From a checkpoint of a small transformer trained on Wikipedia.
Size: width 128, vocabulary 906, 2.29M parameters.
Architecture: rotary positions, attention and MLP in parallel.
Training: 87M tokens, 5333 steps.
Each number is 500 + 25 x the weight over its row's rms, rounded and kept within 0 to 999. Layers, rows and columns count from 0. Numbers have three digits each. The size before them is the row's rms in percent of the matrix's.

# down: layer 3 MLP down (transposed), 320x128, rms 0.296, rows 174-240, columns 0-63
# gate: layer 3 MLP gate, 320x128, rms 0.327, rows 175-241, columns 0-63
# up: layer 3 MLP up, 320x128, rms 0.299, rows 175-240, columns 0-63
down174 106:508447480522515505487461509463477521513529534487468486524482513478523468479525499465505494521480503517478560544505477506496488512518486470499481501526496469483459481550456505474526448543506512
gate175 106:509502520497547459529523502469472491469462497450520496486534515517482474503527499519507504470505489494520528506475502440519517552532482512512540478483537512477502505520543501470493521492456508
up175 100:490511536512506534474529419511452468502544556494493507509470513508512479511492535449519520489549507532496488529521492531504468511494495465443491451514526516525567480523532484546488530511481522
down175 107:479488493491506514560501493512528509500513493478467497507443549506448477543556529531496544514493532520484485487531468487512485472496504505471519503477552486534526485493492482497511509548521511
gate176 088:534558518488487457483505485456514492504484491459507534494497499520526510483513538513469518530534534485545508491484485517516508490505509510499480516464500500463437452498528491498547514528504467
up176 094:514528519496500422498484503477537481521534476517469477474545492520463525516465498474494509468557525520537466491508476537503520480530496519525467482495478487502470511486512510464512502535464488
down176 094:467477496522461474471467514514478512501464501479514502551520507475466485478511477448450510485511513505513506502535518500520494485507516534452509494446502499483515537448507528490487500494513482
gate177 103:480545527510514497469458520510443503535488483490504490499511510505463502462516513485482499476488507491512455496521535459505490519464510498455479550511521518504527498514505489528454530484525516
up177 101:474473475530534500489498471480493532504476471560491487470487481507478489495535443468493474496502459513535477529527474449490511537478497467479518491540495518504500507467508538514522489510497490
down177 101:499500521470519497503502504502495521530484492490538532506521551495505501466496541485524536492490492507492529525517530512526504484504538522468508510473480506501515488488497457556474495470485567
gate178 102:487475412488503473454472520526512495481553492557505503470479486507470495502508491511497523517520524534479505502528469479479446538513489495462486479521481479518512469489506476481547515470510506
up178 100:518516488537472477533469486490471493543522518526514502472514473457537475518502475532479501501488514501486436485500508490552492525505487518509491483476460507513510462502520487531498493472494504
down178 109:480489475466504512499475454525494469532516488492467488481484496526506499499463484475451526479486493508443498478511509500492497485512498542526483467481443535522478520464530535460485525541463553
gate179 102:488493492530515469473471544493518474494479517517521517487498512545471479455506498509490525516546467453498475515498513492518475475493468519491477493493521526475482482522498498510511538502491514
up179 106:470483501522546479505483516441498505519505472456496517508532522535508459470496516482479505513528493468493506485539530543493507522507487532516484514507499508500503490519465500444459535549501477
down179 108:496472497513546482489534527494522513483480547475514512505508470500527483518488463469496474515513499450531470510485521501450494470504481494490488538542516478497504496533419519500506462521531478
gate180 099:515561497536469492460490483487521505507437505492465538515497505523498517486462561527445477489505501519494496481509520498514487507466461493468496499479493534521486484463470500488461514467527527
up180 099:518443474485484493508467524531517505481516496511525521446530532471495525533531478512502517513454510528488549477509533507508520541519516493528521490518506518490477520536569497523506472499474510
down180 096:452458496521490512503506527514488493484526507456486536507477523511473471485475514457469528462487475477500559461480474491505517480508479503507497503489500489482518529513492504492488499545485478
gate181 097:461507505530463533497468535557474537505485497529518512525509490479505490488479498560487493514503568517457492458496533472498497489515478489488473514522499484538503508489505520483520471505534507
up181 102:508462518467507511516541468532505467446512507491486559469483533495467472498502547477526509473509527521505514511496465530460485524442532528473520506478476510479485524483511491503512504520534506
down181 101:532497493577485486497472462517512520503519521513504495524459515533494478479486516506517494514528525527538535462526488495466488520504499475453528523511482471534494508475465490483502500458544503
gate182 102:473515514493490469509481482491494534549450511470507553422459469474508526493511514488483499496484488520516530452495488533536480508446517467479539462486494466521522483515488512484446515481508514
up182 102:535506516476523510465504523463492532487446497494486484483478468479475500521549503503472473458534509467510504449537463488500519515479542472511516522530534473524475522487487537512511516497538500
down182 103:473496495489528482506497532548520499482482523468456524512550512421494463479482540501526504540469506478513501513468479516463500497515500489486507520500456507444475518492532491486494472496522450
gate183 097:503503492509515443523516574500477501498529507481508468457503498511469512463493501450542491463493504504490522477507534481502535508498507524516478513518488484483532477503466475501507487528515505
up183 092:525526473511523496529486521503540480525466470539541532476493499465540497481476505463499509511525516485490531487465489506490468513516548531477510494449506515482475527477494507499514503515485483
down183 096:522463535438509513503534541430513481480490518539505518476510466533547508456510465524479501468486486511556473544562489521524528503515473526480529486488475472516486513499514521505494540531535491
gate184 085:484513502477479497501500497516508486504515507503498507507533480481517493545475452487509556482467496485555485472516512473484466525483456476444514540457504507470482506518521475513496475461519505
up184 090:468541500503482513532485459458557510533462505547478521519538508474524519505490484521536497553497520496503454484519528487480493489496462487500504495514508537490463479504526514472521474509517529
down184 091:502464492530508478491499508493487524534489483509493505488490500548517499478454453503466576509480475501469463475502525513459473491515497537487461559478457475472479463488521486502496500530519513
gate185 101:491525500504491544484484488497502491529514537483482556530482491483484481488505527492459518539517483445513459515500514454499473514472478478469486502500509498506462511518466468438451471493478492
up185 096:507528497514500494515502501478520497483467505477497521486492530507489475522543522500534564481501523469526480505510525489475495509474522528512444487500502481488452511544508487507501474508508460
down185 100:520526534499496547454536494499495464536478480511474492498478525508523513517502512509534499513475531526512489486478493482526485508554483460534507463471437527500503486523504482514480484511511503
gate186 094:451505475492480532442481504468522457525469476516518530488506496497507513522465521519498514498504511527509510499464491500523529465461480498481488519502529471530473467516487463510553492521480490
up186 099:498524446500489520428482521490487490502526505474535535479471483507475522530470542510494524514468502503467524492471493473461494476484510519531526538485531506474464502551488503511484497481526507
down186 098:535491482522484492485450467511500473475534501512525481508531435487480539508464511529454489529503487490469494535494548511489485470527514466507493495523521497534511527537491492523517490493474468
gate187 089:532492501486526495495499491445518484526475540474544506513487525525479497443490443485539529473531479504507525460489499532492513513504496530480466484479501498453496498484482545518530505485521482
up187 089:432529504492506526508522468506550519468509436546454502485512467531499517540513521504472466539498502427538502500508501513516484472523496476496484528510497532514536498493531525501469490542461514
down187 088:462508467487473501545508447520478520508515479511471483496449477507514488472546491554479498501542512536535485459529470491445478510522482535489514488494497513508511494521511477486489522501457535
gate188 103:509499489531507518511481511490537482534511492496492501494499462482472509495489541506518509482489534466531503458487461536500510512477480507500484531459493477478448492471493454481482505492518502
up188 103:474526520481469480497466505495477498464474522545505492474505499492484506495527489495507530496517548480462419475557476476503503479469500483519553501526516503488514463479475494510512512505558546
down188 105:509479544515485534497494517515466507493490534508495495522490500536494492552508493505494462506508462480502475509502537448486492517501444488463507500541465478468520513528473520457521481495544518
gate189 106:534457537532543522502513428489481503498482491489499505503469490493460512482531511462509541496507540487532504487484496515547513528491501497495493476469486472499534557539510477525503536499502489
up189 101:502476518513494447496498494474508504514560485493533504474537548473531490521466521519497507493535506464510496473504537500482509473470475418477514523489514517502509435489517531483557540484516466
down189 113:510524486473500453494490504520489515501518512472423516494582534506528479552463519512489473494538503481525493484503470472486519510514487509503469501563524534479471508464479469498523458520555517
gate190 104:478473515502496486502518536473505492449475512491458528493519466485461542498477459514491518503485489502463507503515487514473545505476486439520504498511492475514467496467483465504521552479518510
up190 103:471495481538538509556522523450513512502465466532502503518526570530519479522463531505530486509495458504496521511558507504478492489504496528512499518527512487497446497533481490526476481491517491
down190 103:494513489509506469509479491490492533506488475565501544537536502492498474509494501526506551457512511521489494512475469503457486490484524486483496523484560519502502444545486502505524540542534498
gate191 107:497536515531454461482508514479482485454455489521487520502564484520481505552469511489489469539492518541489497513494528491472488496494473504545508489482534484507476493530574483558521474557491508
up191 098:512471462505470492519500475519493545463469531457518487444550460496531533502452530525507487477516554471480550513501514526490503519472506508497502544482502530485502489495517474504505496526478499
down191 097:523496490489518561486479512465512454489440507545481466476503497516473486514465500509473513495524517482480527537462491467506454523508528535519491545450496496535523491510497486500502531500493493
gate192 097:539489470523503501469510528554495509509473500510482505523499484529501511462430504480491449505490471450515547497516533470479531512502489498502505555500482501520493530495501519490551498493511535
up192 098:504517508474490496439515532555466496468498460507495476527519493478493527535460487451489479529488517533480489483525472500498505479501527469479510496505483494514507497472573500477526499522493515
down192 100:471525497485517513456560497523508513488533496478510477463518505498511529494500528495517524539519473502526516501529512481484529505505498493486470482560473503472502543483498479535474497507483495
gate193 095:472496501514506475530531496455514503496488534546475505533505464530490471507489496505547512504514529520473530522510498520521482507489468481478517506505497539506507504473484526527513515507503548
up193 092:481514475477524506511455534475478501483499528513490528508454517480507522447504505521468528489507450491504465468529534511463486538542531517559501514509510514455494481523531490503453482531524512
down193 094:514564485494469509494488509478499469507507506576495513518484501561483521536502508532516514493547508489511449505504518518503497512555469467513516519473507496467468509451519465503493486524455516
gate194 103:457494532476486542473475512512486540539477551532548506519509491452525515486487482505510491474499438497493529480498484486483522474469555480552476476495492475497509492527532493506483485499466489
up194 098:504528545508502537443511466482519536516479504446514499493504522498501529449462553530478503504492473490535493495528518516505489520488504479466500542549499450505506502499493497445528486484463494
down194 096:534500470462481506481465489511470530513522548538490476511499537520504482530492534511566441505522528494500458521481500459493510467506508490523512467480475517513485553510503478510482500515516525
gate195 097:509502557478499532516516525515497569482501529478475534488525488468498494528522500489499483528472508500505513478462519526500539497451501492495487535513473479497501521511520493491454438531497469
up195 098:506505464482498494516459514478514478521501535455491496455491443536510500510425504521504519499498517468489516544458505532491493499542503469499452478484522507470508475496510483498482534513523539
down195 094:561500528463511522482487475476484527474476495524503542526500521521432539495494513513522495468513475496510456540480536542477513491515478495535480519459510531489548483480477480515522530513484480
gate196 107:498502478527525515487546495515469497557501527503452503516502498504470534503522475487539506498498483482507546494496514505510495516468513536493460478488509522523519475544482493462470521492529491
up196 101:500463514467499500518448511472485518475495484517529535520514501484513510501462496527515495535477474504499487533508477486511448501514479500534581519531492487481497503508499492469517511520500509
down196 106:457518507493517518479419525451513506476499496496510469447524463521522483470533499520521493501497450528524519505509482492483528513525512491497455537466504511511474525518473514470490547479522476
gate197 097:482516523459458517491428527513489526512515509467472524538510497496516509548518466492509543447499483522504470498515491491529509549489470513539452545543517455527503525475490484518533506487510466
up197 094:503448507463495467523428503543517538550479514547478524483533518511484500443500522523538514456514518496519487501506482507493503499487506495500489495492538488469511520500488531498507526498521519
down197 099:535485513517590528471430496483515474519514498513475490463509535482477525467504528511528518536487520510461521520528503457488464512479519527506538486507508508505485489485517475462469498534481487
gate198 105:472516543514473503495505539507512513538518498489517506490474499527473515482504499503460490474493488484490532504452485509550523477506488491506514535511458509481499517544497495493519539513515491
up198 097:498519508488554491465475532534522477504499492513505502474507482522520470481517468514464489486487503510507510515517500501547511528521544491507479499496453478499519529499488514512504516484479489
down198 095:467496504505537496437507444519532519538496491554487504495497495497481475478510509491491467453486512495491470529530500520472492487535519513535485503491455550492513472493545491486499528509517466
gate199 102:519541492513518457505533477525496501445489512501541472513546496502464459468469494473517518515453456511500508468481507496526482479487490520497524486452504446466504459517477532517503485525517513
up199 103:502491474509479531509506559506546512517529539496526515482536488506524451513540492552492485522493467486500505530498527472528495493515512470529541525486545549492453507469509481485460541525491454
down199 100:514563536488506532485520515481508544488520514517516474489454477506542497489551496501481476494500475474495468509463478474468474551473504476524530508534501457450482521475506508514458541517500495
gate200 093:464480523497495559511490504498493471492508560506549539539493512498532504476443471499480522541471471481534513546481485539505500492486509519488497483511523500479519475521495495510519498509483485
up200 104:472479461508539559512520482497512482507484487473519528537504535507512546470476473507484483554481506523473474478487479510441522534437518525502476464504490496505479504510519478468494478510508487
down200 098:507524531528507516510509538462508492496505528474490524510527534483495521486472462502502502460500457511509477492480508504500491509525521523482450537527501526451512520468498488443507520522510539
gate201 101:515512510514490517483488469524494510496491522474492528513551511513491511499497466450493568477567508507493524468490500472493513537459514508470515499474524539455477501479475480476513478474505507
up201 098:527471528502484479491496518518500499508473492493476479529477545507535480478462485509491504505530483510554466534498419534481521499561521520506529500467497527516498520472511523549552504494490516
down201 108:467527503475500545477506493452535543522483474477541500512500513504485494499491505471497479528527535530513455535484468516495522480508512472485532511518524512489470510526496567520543471472544477
gate202 111:516476470518492514507491540480470481509523473479518471487536549496472492462487485522532490530451479499496476502474518512480529484507523529502502474508477510439516505496508461462500463485488465
up202 105:444507531501510483520494478451535495501480485493560481534462456489507516522507470454481515532501535531534492477498495488515469528517475515492481514436533492508517556483511523496499509492496539
down202 106:452479527503506525504528560488508488515478514455495473516520497498571520496530493511503499509510482517543552508491501535457495529527460485492532529474493545502507444481492470534507476486503516
gate203 104:518512509494439497486494526488516500456509471492486463459510477524489526520489470548491486505476511505492502481484469446483547459502500511507471487503481523501513512523515495504495496482541518
up203 108:552510530505515521520508487497514483502489525520507492524456474523490482481499527510512490540477495451515494491474489528495508539519512453503499497457549467506480497468466507572460505476518501
down203 098:479465474477472485465517545444483528519468475507516497521512498488499456510448515499534504494516486508486492481491497505524489429505532509494489531507491534539486509487508511496539503538477505
gate204 096:504493501562520521489489512498529447506474516510485574484500499505498560478504479507510473487518486496517564514511477525475500530503517465494512519451491489498489523494562528535527492497476468
up204 102:501516495476496532497491447515465572492525536513484480552504515529494506558481511463555511481516517514541501529518487496515512512523533539469469500553513534486511478493511503521504471503517518
down204 094:523505494531471505488483517473497531472521511496516482514509524497489539471502475503516511512525467479515512493510479465496487497528508519515427539505468514476512515518515464498521500550520519
gate205 097:505513464490504515504511512513472513475460511479517480520518513528515491475513460523509486497494461454498515542515509477467506469453495493497498501517517490448508514457468518452501489484501499
up205 102:476476536491535488502475465531475440500530498515479514508491510472466523482526530500500489479475496518496435500476482498516497442491462511484508521494482482500530480494585506532480500477491504
down205 092:499551482484495541519491498494502466525530465486470461480492510538539474544487466480523520461514439456491490510509504477479546498486493501491519498521480486498509477498447476510496491488514492
gate206 107:505473514492463487473471501541470450500520498476481512487538477531432479528506502505529483508474510480520520502500525508503525498484484475474523526489509491485531508492470510532490486466499543
up206 099:497481489563483511468528485575471495522503507538492517467552514513453484523488487510498513523465473491561499488491526510524516481490487505482495499497492487507492528498489459510554451497485560
down206 098:474481522543524524510497536482493486477499520518472515495526524431502492474496544519489521482516475517481497553490492460504480483494514480473471515486479512539522466510465523528512478465483508
gate207 099:499494496516500518495474503544487532470512485544507493552520499485506522492505534505475528452506547504511503431460459527510482483497493479475458487497486489505496486528505492516484491512492508
up207 102:468469507511502531518509542556490537534516499498475486469515503500513510496483451498485492480499473444472488499488484465541467568536484493466520531512518503467500497459465504490488535501492495
down207 102:486498471501537523507538500531466491519506528458511529496467474547503496451488487502482487513464485479527500484475526517530514497505513486466466522518498521516477525508493512510497538503507523
gate208 098:497470467535475480499534460488507507520440518489514455496537541497433559490510506535507509501561513484476499492513483490471542530519452568508558541501506485490503516513489496501530512525497478
up208 098:474511499513509444540486523568460482488462509481523460510498494474507449510514524489475472496485457486484504494548533526510472530532516514519469480533496500486538494543483509489483503529487504
down208 098:511499529484527485561484513469483513473467527468501514516508479505537425471486495501519495479468489491544533502486522493498484481529490510474487487524483485483520504458500513535476531479486533
gate209 091:482483506538480493472484489471493505524531534462494499532517502541480520561486500507511458494450467552467518494491486480551495521481489451523487481470508484465487483484521476488535520510530519
up209 096:515510506485492462522488490485508452478525462483516526482528538499491500507509496504517465530489528587458460503504537505506488479485457508528537485492480496528499506510486447489517459534507476
down209 090:516474548504549530524520546484496523515469519525494492483550472555462503494484494523479532512490517555500511549502513539484520485491504542523504470501502519501538503493519476531513521498527487
gate210 113:502546458519467518509504501485497508512513493475489544538492481509473511498454495505439501529513476485490535515525531513522483505514499499520477495504430508552474526499523504473526484501521536
up210 109:516509506475479489448501474502522533470487508513503538484470499548480502486546538537476486507489458489514479470479468481476500520494474503467483481501475481460549498505489504496481504472532505
down210 104:537464511504481500470483487538510507506521522497442491484490524527516513456490501569474480480483517489493492534438480529440520500455503489482517523539488499493485475478456507444536471528478475
gate211 108:430457521502476527459455514483519517440460497501486522485440462498502509508454500483455476507494531490467494484507521482474513467532470452507475467506532507530496518499496486493512484467530498
up211 104:466491509517514488500492459513470491467488466439505495513512532535489535482456521472532541497557507517483490479526487546514506482496448513503474456536501509490504492481514527531443493502515455
down211 100:469501504478481431481476511478491474474472517537493461489445493515521508470513463496527523500504549496492512503468542487489505467525480535530488505517511480513471527507514494513513530445486497
gate212 086:473483500538452523474518501518470511463487476533492479501464481517494555518520507540456499524485483508478515456505483527511449458537452493491525496499512484513506463472493472463474470503488498
up212 091:513502486472481534563484514452494517496484555511526487488515517492470497456487478492513523492531436537498524538491524472489506530518509491519511540496533528494502497532478465494497522518459476
down212 095:459498488511521498474509483476477512501492496479459503469469512490472488442441494544495544500477518501472504488513458487486486525483505527526476478460483509514525467467494491565483534483524483
gate213 118:448524500490507548469532518481496504492502554464566529495487482492534467467449470526491502483489486479490473499443502450518467529504489522531518508519510504520469486497484488456497507451502470
up213 112:553466445468512479532512510481500536513477499539495496510542513495471522501501490496502500523489495521490535510461463516505524466487518479517490517484498484495580459494497494443460505516476497
down213 108:485542555528478474513472486493541523506515505495501525514481521429473545519491537482518487498509506503522489493526492515471514498487475447488478536475483495502516488499469532487475454534523438
gate214 097:493506506466495479529501510518542463567513528508469479513508484517484504511510538509496531510484482420518507465509505457489562507494519503480464511528507477470522493459551480511493511502521469
up214 104:496495525513466485477490477500503516497490502502437517490546447530553542552505564506493515499473507511523499537487465508510497478452442493463526481541541491556514563518512515492490486503484507
down214 100:510473500516514513501462523525528492467481494551476470478529516515476473516528520544538555510487531491487469465499514469477524509510491495468458460518513487495496538467474520464501447477486467
gate215 122:484493476496501526505548491481472442495526514472483475520517501540529466521495474489482482498575420485530519525511484534503512459465483509507473484527476537521468518512489499515530486498484477
up215 116:504447504463503489475481489511505483473541530467483530465487499473469507515536509527492516519486437483524491458516523500430524470493494491487497508484476520465466463491509503513510501498487491
down215 116:497507484451513514563483469510506458505559502497552517467514544503499509499516508486490442496498444497481445528469507515477524503421510507515535502493497514494510506486499524530527491489460456
gate216 097:525470570489474498483433496541473478514465483485502455506458505495479516498536486501530528556516487487519502506455498538505557543488490470483475480455494528538508521496509511533506525477525493
up216 094:473490514508455466517449517516548534510555511516498439475496506499522510515499502533520524557461459482525481500465528502517538521511494467453510504521487499503493544512501495544476517476540521
down216 103:454505515510511479494489511542513497460495480456452513552499536504472493493479495532506507497468509520482532532509501495502530507504477500509492491503490523457455476455534502527447499479492498
gate217 095:484547533527509512472491511482544488490476471486463524479503484481520482497493483490510492519515510544475532468525497516579544536474466481541510535514517499525499522544506496511563476484569485
up217 097:496475530487461511509505478509526528497515501477484520465471514521490520497503482508504497547476499554513498472496494516567495529481499502472483494475502470564457488537534484460533490514531499
down217 098:487497507479511482504506483468487470518549486541501503526498485481504476501491487514500472449468484477472500496509485486516514475477466493493474518485500518515493554509469517480496511518476498
gate218 094:476511441513530508467484487492524485523483525503495525500502513509490557457511488502515483464504444505534479522527479501506474537490534500516515522493470489476505460511512508496494491486500515
up218 091:483496512555463477492507513497471490474511509482468482511512460509527531528472525503510474516502568468519537520483516535466540507454512505521479458500519493477517467505512503526489498515477495
down218 094:495476521487490507492524513489542502508466493520495543500487474477492509509493511531463550505487473478511463454515482478463461480464468502536518477509512501528511537512516514553505523496507489
gate219 104:474510495494510495511501506496509500477483479498494497461477485488484488502473475452471518471511518495490425521514555490479468477477473508496508508446498505491527497506521468486502538484509488
up219 096:503541507502475525471510492454533484488524539474514492483511515516508498508450467471523498528508478516529455503494482514499523495511501568453544472546531481471497498512531490486529489514515521
down219 102:504502506500503492470542509510515453507492490512516530516523523512511500524527465523450508509508508517507456497480518503480466552469493590479498513498485473471481513521505464536502489499462508
gate220 106:488472474493434489511484510508471474505540508479466511465448466533510455465534551529473513547486542508454493522540508485480504475461525475474490540512505516494513520468472498482528508512486466
up220 097:511512490505472496494464468536524529505471520508465493462490508483534521534484486483515495518469482464532487496495520482497508486462498483523514561506458484474488510472545494481441546473515507
down220 100:524516498497510483520492508501470460486488551481505486466564490486484524481444493503492493505493466490478479460532462496465517480535506502506504509512514492498542492481525500506509496509499440
gate221 085:470460528486515505503441497500487527505564510494483518511510476500485509529525522491504477508479453513515526518493483507516555531516471513510488504520498501499503504533482481524487495483495490
up221 092:501516499528460510470551461488442531538473543513493535475468500480504538527506514489477531485492480494465477467479488523481489464462486478488529494490549480533462494459479493478504506506519470
down221 091:469510517470534518456477519558519514499476502504536480520506456493504549503469526465505509523484482462489527506502510504505475485503493505534496494554447506484516476511512491563552532512514500
gate222 100:440482530504495498503493495495522478504569492485481485490510495481538509502496497498497514466534528502465544475485497504486480488446450508530494464482542471498521483536491488508496523551452522
up222 095:489448473482509504507496486480473487521517473486503484493487500501504507497503559453482441456569474461491472507504468489542479471495515502496486463516522550461523501512521518524525507528485502
down222 098:511482489504500461503551516483523485512453446473496520520481469453502517508480487516511512454489460523512501502479503514535440474503535465546488574529477510482483531512482507480511467480455495
gate223 100:424491482469484515490490515515484539491534541494501537506497467512505495496509493461456461521560453508495530492518500529499548503474494513515503498517525501501464509500541491516503492520483511
up223 102:488482511491540492518528514513506466557485493542486465499498458435478495458515507508513485498501523492512470518521493476555550487489501482516463523545526488451484493508464498532466516507462486
down223 097:549480483472519506539516503501487493519487477473543502520497551511501496524493495499555475498471434469501514435524508509463472528473495486527516507456489518505488473490487488551490462510486503
gate224 111:505480554522479475510465468549470526495487523499505496495533503468436506457541514487520538444504502480479511452471498506501519510473496503537475494483522446497478471487466516483501491497490524
up224 098:485501497536501482481530503506463483478513505537461459438498491479497491499501530519494519534472489503503503472510511503507459483528511503488505473526479466538477459518548561507483485466482480
down224 100:532492499478510494493478513527533517522475492478518455546514475487480499492519481498475507512466550512468535489507462504459460444496514477513482485498506505456471445504505509534508530520520551
gate225 096:499496493496510516488521564504457529514435475549518472482543476510484492526443517523464463513488465502476483487512467560518489487479504481485503481504494535491513489502487460502528480474447539
up225 103:530538501465483509519463505493552495465491540542524520530536532514491490496525548504469497499504521505496515496498485467526486521539490490456506529503505554494483530526517504542495492545496536
down225 096:472450508496491508452531558511509498481512507466503466495500545489490493474452520482501530474511467498492499499518491528474477495469570523524472517472503532528469513488517480512504516472492464
gate226 102:449510506515490530481480512490463507483523508558484458541463489541492479519535526486463525502461529499519479479482482506471421505533480505499491543535504476476511545493480491515483492491493473
up226 098:492500535470492527498487506510461482501511526509505458509482517502523469484451477519488506562532495481462483463497492536501500479529499444504485537484493479508496552519460490555531461489492476
down226 105:425505523520498475535523497496505535485476476500482428509475517528542514505485471510463463510511531458510486487539470506528479498536508517485530516489487474534524475500476476519510486455485537
gate227 093:503522490502465502513467483489518523502479520453501506502514545512449492485497494551502512515493506467474510497490481443488475506516523476544471482502526485471509478514480513484491523488503491
up227 090:503448510481536495488499477492453523499498513513443479457500442453553520524511474471504508479472535517498470481467505492527515448485486470526543483479491467496517491503496482512515493538523500
down227 098:506504500487504518527483505478467501444504468470475482468482464487483513484493492541472519494452499512520471460551485459490489516520531486508480553519484458488519516487477507475502499492524514
gate228 095:516523512487497537493503537509489492525532503448561527490497518533484449471511509518494540510524530506494490536471478509477479462492496516492500517490482461490483503494492501474484507536502518
up228 097:535501433533509517504461463520496510482520461490561493533473487498501482516500542494549476513480516495494536497513494494488517544469512484461514502476496543531477507489495508479491477473471542
down228 097:447495494492515502538454512515490521466507511505508515516511454505488452475509483467492466489493521498457548519522504459482523544481479516481540517494481488496491530503505524530525458496507469
gate229 086:473479567545454505512461475523493542531451495536467476459486487529522485489510482537554520466545526485492482519487473466494473553483502475516473526497518481519472493510509483511467507477522532
up229 090:511515515522510466497532517523506508465479485496469489509510511532489467567496493457518490497544513507443488445494480451503479511515522477487469516532483490489491541507509458498473496564516513
down229 093:510471523493484521486510504521515501520489471491508534526511495487507455487485513509477542559467486554521498533506460491492492490522531495503521494517484478509482480489492478507452513550469538
gate230 100:485482512497511484512452507507471504496488484495432491464488502494496458464527504479516470518522471544493494492485493497521490531562440532502515466490481459506511516523512464474509513517513472
up230 100:533515470503456428511510465547493490484452493503520490516509493481497490516473491489471494525517539466517497468507492510538505512510525464480454520503506527514506496501542520502523528496504511
down230 104:483459513506544511519459508497533512473495478547539465499475545503494462472453498547487522498482542470474490496493509542522535526495527492473480523538499530525477534476522536489494527451508503
gate231 106:531497522498472506457526512544517521507497479472504506497473488538482456485517488523467461502486467469501503493508514485474496504468537472493488556516501517526509459509503471483509499491525533
up231 107:541519438481510525488490475479521522495525518526492511467500492518489514470512476482518504471524480499506482532486573518510485495511510530471522489489478521532461481501531522456484554506489562
down231 102:497469505497488503488543483494488504511480496502478492495500476492429513488485499479449510515535517468487474504498551528526527535470506535492522441523480490494513541532542501500489471501492478
gate232 103:484520485504493521469505509451477442495493521545526523487477461524505534495507525490517538510470441497470483491503483506472474471475533443436494470487513516489519485518481497500512532443494518
up232 106:440494499520505568490476489487539505496516525526484528501499481490517469524508526495508482555487525465491456458464454524480502490453509422507556462516505518476503458512478509479484485452472534
down232 099:508482532472535494526497487501554494482475463547479516478505526474500527482467509531505482578476519528426461511537486508518528510501510496463504512486478522514491477498479502483486465478549536
gate233 096:489539528533515478500495504477487504490497554527507500512520510477515510506533511500545492471536450463527477500519516507518526578520542554505524497450528473497484482502523522485523503498466527
up233 092:459542506497499498483483527463514531525510490477492564489534518581440495487496488468461515506472480509519503530525466477511497500491525508509513513517462531456508524499513495540474459480522480
down233 098:522476478523508511487562572495503510521506516529511517453488486504505531491522484468521494482545490505514475535468518464472520516456490493535475491476499480495532496467516507489487466478513492
gate234 095:506539435487498486535474505533501527489475482521520558472448484473496523493488509504504532529530482489498499501546459502514545532502494481545514507524480493502521482516505502495492552526510499
up234 090:517482477456470492478475496473520515507499498547541441518504502510478493531504470513518525474485481505489459477538512491474502506487490477517481531520502497540528536514521514524534472488552486
down234 095:503526519496472483484462479461514512533493454506472498516501495498530492536515515470469497484504539501532529469505499467515500515534491505492492569526507540504512506506503448479497504560506474
gate235 097:533542504497499468516526484489521520496474541465500529529514521524517568545477441495478490515496499504475510504482520541479522460534498479508477504491489548505495525469504504495465497501470528
up235 096:500521532517476479478484515460485491471487514465471552501472521464525497501478518479502530505512473501499485525458555556475482473498536509465462499495541474471483494486459497483503491478477510
down235 093:483515526500503514543467487500529481476481460479504433503481500493502487473534504539461476488502485524524494472535500486501492508458481484497492502554501466461491517494540496492507530523493476
gate236 115:494471534520497519502474482561502484483489479498486488503469459473467500474572475511511508465448515547521479482476462506510477512497516504485459453543552490525503521492501464524498499452491534
up236 103:508496475496496472487492517507485471458533487505491460534495523502522494496480516481503459516507533449497553517509476501543523497503484508541479488497466459467496504453536496453548488497505468
down236 102:545559523503499507478505497507488527478507499491521493510491541493524509530521524457454494508507490498494518502527507509538501493461501491477529492494479479397488486505481429493489485528513542
gate237 098:541475480477509458544476507499500487482517532500493460482465496520471499506512527476517498497507519505475526505553541470552507483456526480517514507518516457454520480504450505499493529510503485
up237 088:484466487519491477496475485506501507495479491465454468496537546494519504468525459484470531513488417476495476520476516509510504516530497513462537504474485515519494522512522535496516477504507511
down237 092:532476512530505487541517565520506462488502514488493496482508504472499478507536481493495558490452502480486476491485494466477444507563488506504456477474465468514514506528486508457415482507557490
gate238 101:494483515529463515465496505530502493514499525532502556464461527505503494478495489511495514478452536520483505484498483486542527515539534460476476434510482517514469491494470500502579485508513493
up238 098:518485508489492513485500498541531510458507502501572508517481501492529499564521517512503461507528511541477512489528490510535489519512508499484484493504510539475495480468515522478540517492457483
down238 097:509505503462519479524459507506487514462523493502501524506507516473474454454506527487507513532527482482513498485456501531501474523468463495488518526522482519503431481454512524488495525529463502
gate239 093:557509558517515478519513500523535512469504528503488502443522521499454516525513494483527493520558496504544475500513523527477514489510508507528466504488501448492531505519523499503492538497466485
up239 101:550553494507534479483489506493490517506451538526526505513503480494443505508559495440518548511534481509496518516523498478535525511472527508491453488512496485492496508516551510526557503495492511
down239 103:516531504506486516492481529497492537486515520520514510489502453486482493499469484488515449511486475477446479496488528498512470494512497511484507506569515502464508536500527534496497488500504504
gate240 092:488559493464492526466537484465479491494501542467517507488460506495549486491468469528460503447491515496500546459491498519550503529499498460493505524467534540485510452479500516473479499551497482
up240 090:503483478491515554533519490519510531518483490479488474524495462497509508519483482528475520518453511509451505502496500451485490514543503492472426532469471511515468525519490529466517517476522469
down240 088:478475501501521519521483457433498506484486546471496507563491533507481504511479480477481505500497489437464512450528516512515514496485515490482444499493524481507489505501510504461524487528512495
gate241 103:525488458495518516489477495470472516490460502501501536467495501460516500516509564500503484469497537462564468475496464527523509530462502456499473521523543468513539499492489496482509513482495529